config = dict(
    head_dim=32,
    vocab_size=4096,
    norm_eps=1e-06,
    positions='rope',
    attn_scale=0.177,
    init_std_up=0.0784,
)
Each number is 128 + 24 x the weight over its row's rms, rounded and kept within 0 to 255. Layers, rows and columns count from 0. Numbers have three digits each. The size before them is the row's rms in percent of the matrix's.

# layer 8 attention value, 192x96, rms 0.0915, rows 0-67, columns 0-95
097:098106132111150101130109150138110136107116112152120120126148143141139125114098122091106075107150152118130169116172120113110138122105160136173086143126119124142156098138082092126122134103149100108078127123151136127095162121130146111077140129104109145132201197144113150108126116108152128102
105:134131139133150116154128169152134152184126159140129103122119115136094147094086112106128153148114175124177145143125125110150111120143137100147137105111146098162141134119117117110062082138106132136128136108128148148124105135146076147135104133165098188155090100158144158135133166152090123127
103:146135138133061126137112127159145135120159094134152128109080125114124116132094119147122114097142147105137199145129134109151092127118158146127154075129108154072149138145120113150193132125139122136134138151154110098084081151176124111129128130129115129141157091097134152130107157128098126126
103:128132092144169165103179137146104130122106116172106161068111151101132111137145159112114165071144146128144140111096129132125116137106140143123152124151148115126113080140099152119103130146132121134105153157109096152145182159158134103143119150119085160093102112152125122144111176129125103111
102:119170143132101116177159174090131129087098125117107176174117135104122154143175136110110196140088139111114147117119110127157165114153117111142127104138116141153121109132100141119170118118125141140101149134131090126117112114155132109111099131149152116075161104107113130118149140088083133108
092:140111140116134155129131122091119134153142121102133118138146103111128155176108120121137113144118156164125083128137176090134099109120144135134113158068135158139121127114137109163172097179112123113096157150115088131157147172137149126142127144088122055156101144143134164138092158101125139143
097:135086098150123138087127124110081110069078195143103118123135113130116132135125134171081139070142133108131133138121111153128157136086134159147135126111113103147096112159159155108091105149139124104097112120140138127107086134177133117135138126120158139156117154117122126139103081127152134117
099:126109118115112107175114150121121138115171079110157120134122104106135165077124131105154103117077149124122180085127108105113134146101114170146105181148169099149125141131126151123102143121142183133113141134117155111147137149107135114160071083120113136125142170150143146124130118148142102117
093:120097140104119161153144161131138115061149108146124110119123133113106134122129119126129078149151125138170116154077098093142148128131118085109135137124136153136190164145123147124135111115098174131114120102107087132174144110163097138103112166103139133162178107115126088132141110116153133100
101:145154139143099128150133151164117126060122119110128112137129085147155111127130108136102157168112119140119121080106132121135097159138121109114111133146158123156082116142080157154172150109153111117160080109137141162116115115148119126127151154089135134132146062136092166097158139097146113133
102:152126121117144105096182106169152092101139128120119133098122142116145106132148142105157112100177168129129155160101135103125130120116140091082098122173159121154122147141152178121142138114108119114118139146112152067130113125180078114115166088158104118137150152106153132124101131114128150137
102:133117155117114120104122132130193140131122101162134097124131118120162098160151165167113117153137082111172145147120158159106114110142133131107077135136150132136167131097163133109142132124126083113139158135162123164112158110094084127073137126135112123090118140152146137111082163092132149111
102:124102139140128129141173119111101105157153125131181103103159139148100105142080159122127101106110143190151119105091148108134154109104123124155122078167168109087104142091113151131166101149125153125124125171151153157096171117131135135157136166116128086131120143150134129130138148121126156112
104:157118104121116085149100153117103130103116174166099120112092082132076102145132131119100114123122136152133159095105160103168147153131128144139130130172136131169141117142142116114129150144127157101145134126127122102136139112093149086084106098116144115149122149124091090134102172086160137177
103:109140133170166122172078109113137126129152113166119137143122140133171132126155110113107121119113127129128121108129137111176150121107093102150135115093132151130097129157107090128111130143109116165097090178126101127112174127120100094146153100164094180158093164116134109135164081114128143111
107:145129117128155166137116113167126137128128092118155121071096100172111106194143138108151108129137136127145123147124140119133103115159143116139185126148089157168139113075121129122096145161123106147129108128092076110084119127127154133114113119134137100111106126156152111141148071165108118113
103:100151130129162152117115153088146129142151141109156104127163140136116091132118137134153139129153189125084113145106082103092136152102118141129091118187115152092152124146111111105170139154142124136119096097122140091119129163137098113103111093125116146086074116165104132138142083122121126137
105:154101119116138085138099135121148154073161126114136120116128146125095108118162123123144150119118130145100152135118103171123122125152123128138148082121143096127127154125124089160151183129114121118159110150161102086178152187179116152076137123150103097148143135119166157163142127131135116132
104:087097130141110151120118101146158138156107123140106117162132099117149100099097125078102163141120124096131132138110129117128118153137120132136116125116118119152096147136157125060167086178146099110154130156185123088134162123121120100104126100121116134103188145160144084131149110134139103147
098:163098120180147127108125110128107142082126146117132082147094128124168146081131159110146129161146144154088092136153123135091127153149137124139149123139095113140140166098154090116162098159115100091124137133128141158157145062145142137106138131147106115159136123109093146096112097127095112100
108:103158109110117117127091095159099145158112144147130121167142121126159075109136149121133060165151154128121188139162122124107116136123103132103151137128095136082135087114081114106135158149159115116110161135120157141100168137161138092110114134116170096135147121120140097104114122131104120105
101:096127126147075099079121092115142130131103129135114144068125121134115140121108101159141151153174163114142169064102132131130136157078152113130123122111155140165088151124120151165151148082153112142114108139093111147111168100105134125102125152131107140117169146153114122116132131103135118153
103:167140111112124092090147071118152129140153135125189097170126145142172107127094144141109121127154140124126077099165119111111129168099118129137119135131111150137093178119111132104139119145113132131114105090115155101104110154153145103109101155138120152101132162077163159154119133151112119156
097:134125169136133130120112092118100140094186159112129113104176132144110112141137137117112142148090149051138146137122161117123139091101144110113147136097152134105110157077109095170130081132120134137109158142108156104093106126161118131113144148125139117144134085164148120108116141165153119090
109:131151126144146119119107144106138131123164139144069141085126138118154114144148104136108149141114114132117102089130105109140173156179151139157133125126132137104150122156163170118110109117151080082145105164129131148154121145104097141156113179115101127124155171095144130122102053143105130131
104:137149110105124116101161177133118114116134085063156115161158138152138153141083123115117114165134113142172165170112125166172160134129094091166142134100132150124125093142131097151123147141112130092158136152122150127093128117090130097120162118111168134104135107118111133143129109105090105140
101:151158138174122101148123139106140146135146124115138158089129119095111125121112110189124123139129120150122109174082109176121119137164100112100075164134099118119162147134164165164103157142110112143107119128095114096093164166138118105109130112102138101167131137143131132148135141182104125145
101:167135134104170129098130112119088133141125088132135154117156119168139148110085181145106139122107147106104129188162127148154097110156150144142109115162111168128146122155124137106156101117122127081138104122136133120120093105172170075163116133151115111140087138174110111129112128121126139102
102:094085122117135114180113154112151142138128117104121130128132187169149144146087137152142180102112114149158079138138100132090131130088115101106127105182104151126113109139162123130083101120112141152130149122163111098143105128155134081143174114128134134156113127122160135130118110149142158094
101:132107124169129155131121084129085151090139099133122120136137146128119094091148136135146100121092125113134116135145150091119146139160154090124172139162150133159138102135118202131088159176133175119147160128161107131129101129100150112098130115151131128148120104130083137138093137096135088100
099:090137110164091147161107140165129119111107133129122155108173139126135163135152150110103084082175094119135159142121117123180125102131081113133162087137120076105161149124143113163142119141094112124126109142143165134114124116128161144108108102106125097123125142117113187131098116154106150108
101:096143117108159147107092128095098137168125099103111108126079114116075079168145114104114100130107149127145135139138119119146132123169096136141152119104122130159126120133171204140124117108131149154112123125107143115140127138132086109097163106135166124118078146109085128119163148164154136124
122:109129124137151159166123130116127127081103158103151134170143145128163149120101138087113109143099170062140134097143122087135136093101122100088141100125127173081115129149140133115134094125104166138100128147094127116104110100108093157137103142115163136145106154157147165137120101113162143126
124:121140102119139134128126133167105152153137092139159108161167105146126140105136128161132114154141141145155127096122140100123108128160120107167110089134129117163116100112148114146170069147121131134116094094142107165169106163200107119150118132130133156110126086136133148140128129097089182098
133:116125113141106145115105146098156140108076150087149144120108107146108151112145135123134082103123102130152116095171163131142114132146142134128155120133165181124080111157135130111128128149119130131140070121114133162132163176147158122150122164096140180115118112142131106128163098122159066130
116:152123129088081136136130132135110158095102131094130107100109152133126145141101152147140117118131178120166092111119115126168118114101148123087093164143093112143147139150138089159112159107128104130112074080103158132107133138194130124128104123143123163142180112130164171122121129143132123116
118:144136151092156127104175137126140109120094149141136074115180104183101107149128128117107139145107139129081118127121135155066144105135098132142090137127122073116137115115139186108128150079115148108159124125140153144117158142147168160154083149146162112108125129116145149124132126112120123140
122:114123155137111086195140133085143111105144135134127128128152137146135086124146124125167081155143080141150148117165150086137141110079120123154149113138113130111115138097105099143184160126134128122151138091151182119131138092115119136170104118167137131142136117078130123106137113145132173118
111:117144134154121142098097145177134118130144120121161117142122147161117172107150102144153098144096173108082143142155131137105131119131150108109142129125130099116138119069147106164122106125126152147090142119124135144089111104142168187127143152169114153126152160108144085138107064094123135138
116:118169154140093134141126141129149164092097120128121173151100102114122066167154120109111120191118100093147152100137128125145080101141092107095134150146148132144162093114087141112144145166136112135115085089138108134101133141117119130100094120134131143117145182128110128113144163138139126134
107:158108152101163114097154115157098140153119129139120112143084104151139111112090102138145117113142092170133089130126201093072084127130160089118141170116126134154108134144114110136168172130126113157106117138120086155139114108127129141122189127135125126150118104129131127123127155102156153132
113:143140155182171120153132127144091122156136131106145124127142171105137144149152107106132113138106092140124129117154163149145106104106116104143136143179067164138131135081120164128116132134115118125094112151119191096093148111095153134113133131178128119148151098115075164118133158140122135125
117:144116151133147111150158131156165123116141105127198072131156105120122129115128091151119175124124128147131119103105129168121118135141111133103121126144106166114141150148142109104099115131143155183130092105134133147130112124122065130164138097103150180129126138093145107110183076147137119134
124:145138112121132150126143136146116127109131101092167095157115126148124118121114176123136132126139144107151148162136124164139128115120101111073125138130153126134056125119127110147139150144137142156111159125136156114105197137142097117113185069158153137069084094149116133133146140124157103127
120:139121127139178136133140118095108122115143124077140143095146147129189142153121110143115167113157101146144133132144114142135154127169117143099125151108111140148129102131122164132099049161124089115125128118105140179077133092137135104179121130154152140143139149116111075121109117112157143104
117:133085123106124174142159149118127122157160069126167140123136132139114144143086158146146110089105125143148100154081102106144105112148139147121132146154114140124103113074117154114145162127121125114126082135126161128139109124117147126177103131159124126085121122161143158144058094149142104131
119:129134152127177142116094097138157121124133124137131104150157157089143158123153137103109118171149068085135108072104087114145122097161117154071105124143140109125128096167108149142136128129103118143136125138120134126173106136128125113102162110132087121133133196118115119147085147128135101123
118:108109158112114118095116113121166116174107089123134137132135158125093143129127111186151115135107126136144151186122123132102100127134133122068155137154088165072158109117115169160137116115120143149145138139140121131131126109134140121139153129130175134158105101112104089146126168082162163157
117:140102109136159124144142089111128142107148145168130152140059142129108139127109144143152117139133129137139098160152154164054138146135106115134119081087122139158099135116118147164091160144136123140115125073126116160158106104145145127101135145105100154126130190118113152136130116154078134136
112:169142151121109146140081139134120139123117157125104094097108107152107139075090128148129135142092162094176124117113118143100161168119179123143119130129138124082133121135172186171153135135132136134149121165128153119093094097130142132164135121107112154122093064123141106126137141136119136115
123:102158108114122103155133075137119158198106123147123127141114145128134100162110143174113077160152120127134108170123131113127132116097099090129145122153119118151123122156143140092101132118123122143102106135075159129139190181085145139116108116149125112129166136143137087126134118115094103135
122:106114143113110154133084131136142141155139080175131119197127072140123096117148127113102088133075168108113122145117153104133130127168080117160110159114132111162103140137141138171121109100127094094142110151132154117117121095145141144098162113103139132096150107139125108120134135174132145120
115:144116131091104129151158122132123124139087157114140118170106151142105100138116144152116190075084085143128090111129130120162169156123141132127151122139157154125119121109061118095119119106136139143142151130169154103110123125131141151116180128125130154105146140113141114136116189139141074122
122:143155120100140119060188144103134154139146135118073153149191165127136111136196112125138168107073120096116072110128156171131125138122142133108147112132114122112130129123135142109153120116133148094117110123109091139113123140145133142096162101139121107107126109136145146143130099126156149126
126:177156113114117191123135116173101129140131122123112140125148127129137122121103143086108160115119096115135182134111166168147119110144166132162119135075110151145129146119103119173120103113126137147128091141139103106160179158133123168111095058117113142143141119133104136131162146116122103129
116:109123111151117134127146140127122117153098142121101113153176106146131151123106135083130125186127173147106147130144139109125122113150139134086129155113166173135126146107142133115090147122121109106149127132108193137166083085156095141085144101129102181157072129128140122103147153153130118136
116:099093106157115104141124124148116138172118154089127115138110145152126128154132115118137176142144097122154159165123105138113120108109108113097187105090118068160117187091144121112124099108123153152148174126137135143168102150158142142121141122137121141147118093132135148105143142143172085096
119:132098099095201121151113119127111104145125147180108137146114132152083118170115112136112153128104108145137161166185126114155118109159148128101128158125097139107156160101154130099097139094120147136105118114108129113128152122143147115093127138116138136135167126152122066121121123078151169117
121:148126099119153147127092108163112143099094165153138133133108106112179132140142163101131147108106155110097130078124120157105147137112114163103137120175070119108116129125134102126117127113138089100149135172100160140179139160101109134151138086103145134100114067119146150133101124116141111137
118:162176123117147123142104142112109120153128121125145096105049130122135083134155132094159121135138128152139119089116134129167146173151120149125123143084096136082139140116118121130129112120105150146161104146104153136151124131189099110095120164158109176123115130077114099134153108116149146133
122:124125143113149135202137141106130128099124139112095111181124114108119155151140110134144160149083138157102099090095124136095140115139103123127123162115123153114111066089142149130154161098128116150092151163136135112181176116147129153156141123135141062141138115123150131119111120145139146119
125:086135107108085126089086093142151140165095155129137121150155096125159120120094126131156126158084120103161122114127110137142119133153121113112161164128104157118113095115095121137089176135129136128132146126145095120150109128119083103122110164143150113153156146120163194148117084131087132128
116:159110154126122145069076114088109133153089183163137124138157163130141117096134145155105156110122166131126130161108108135138134120119141145157131108110141128143104112120056128118101113148154121129111104154145134142134165117181095146120137131167156149131141132156132139139123101093186114134
123:113132142124171156120112107081123137130157098123127128065142127126142126064120098131139094090105115139087158130185129102124124137136126148188129169067110072109144128132140107093097141117121121109115140092126148155115112147118126139131128100142169157146120115109140168142130150129135124131
099:158136135113143152148132208134140142173130139139131111181073135116130124139138112103117168108136166148119129161120134089129121117150104145154148122118143131093136109149156132136152143105121133169109099174105101138143159131192131139112133125166091168097105125120130128147142110118078119103
087:139134131128135134118112121146158149120170147133112131130110146126185150118165176127140126142158152089141116129146107176132133131100116119135167154098137145171147126122119059120127161132104116124105188158140085163087145126128135111059124124160096140116095120153150110129105112126142130099
092:089136112109116103141138145170145122132151115085131104124173142122153120161161123154126156103167126151104142080100090106145102131120112147109142161092173082130112146138113122165107161084133120161109130141117144144192096125118120139141140107116086108106132122095150155126109175117131101127
090:127109108122136109135128198156118116101134099121098113117096122148135128123100160117107094139149178133166150137160087143141103114135155130119141111150118104166113096116121162107133144122132099086112109166132157114153145130170118126111144091166097110134144178133138131114151062154165139108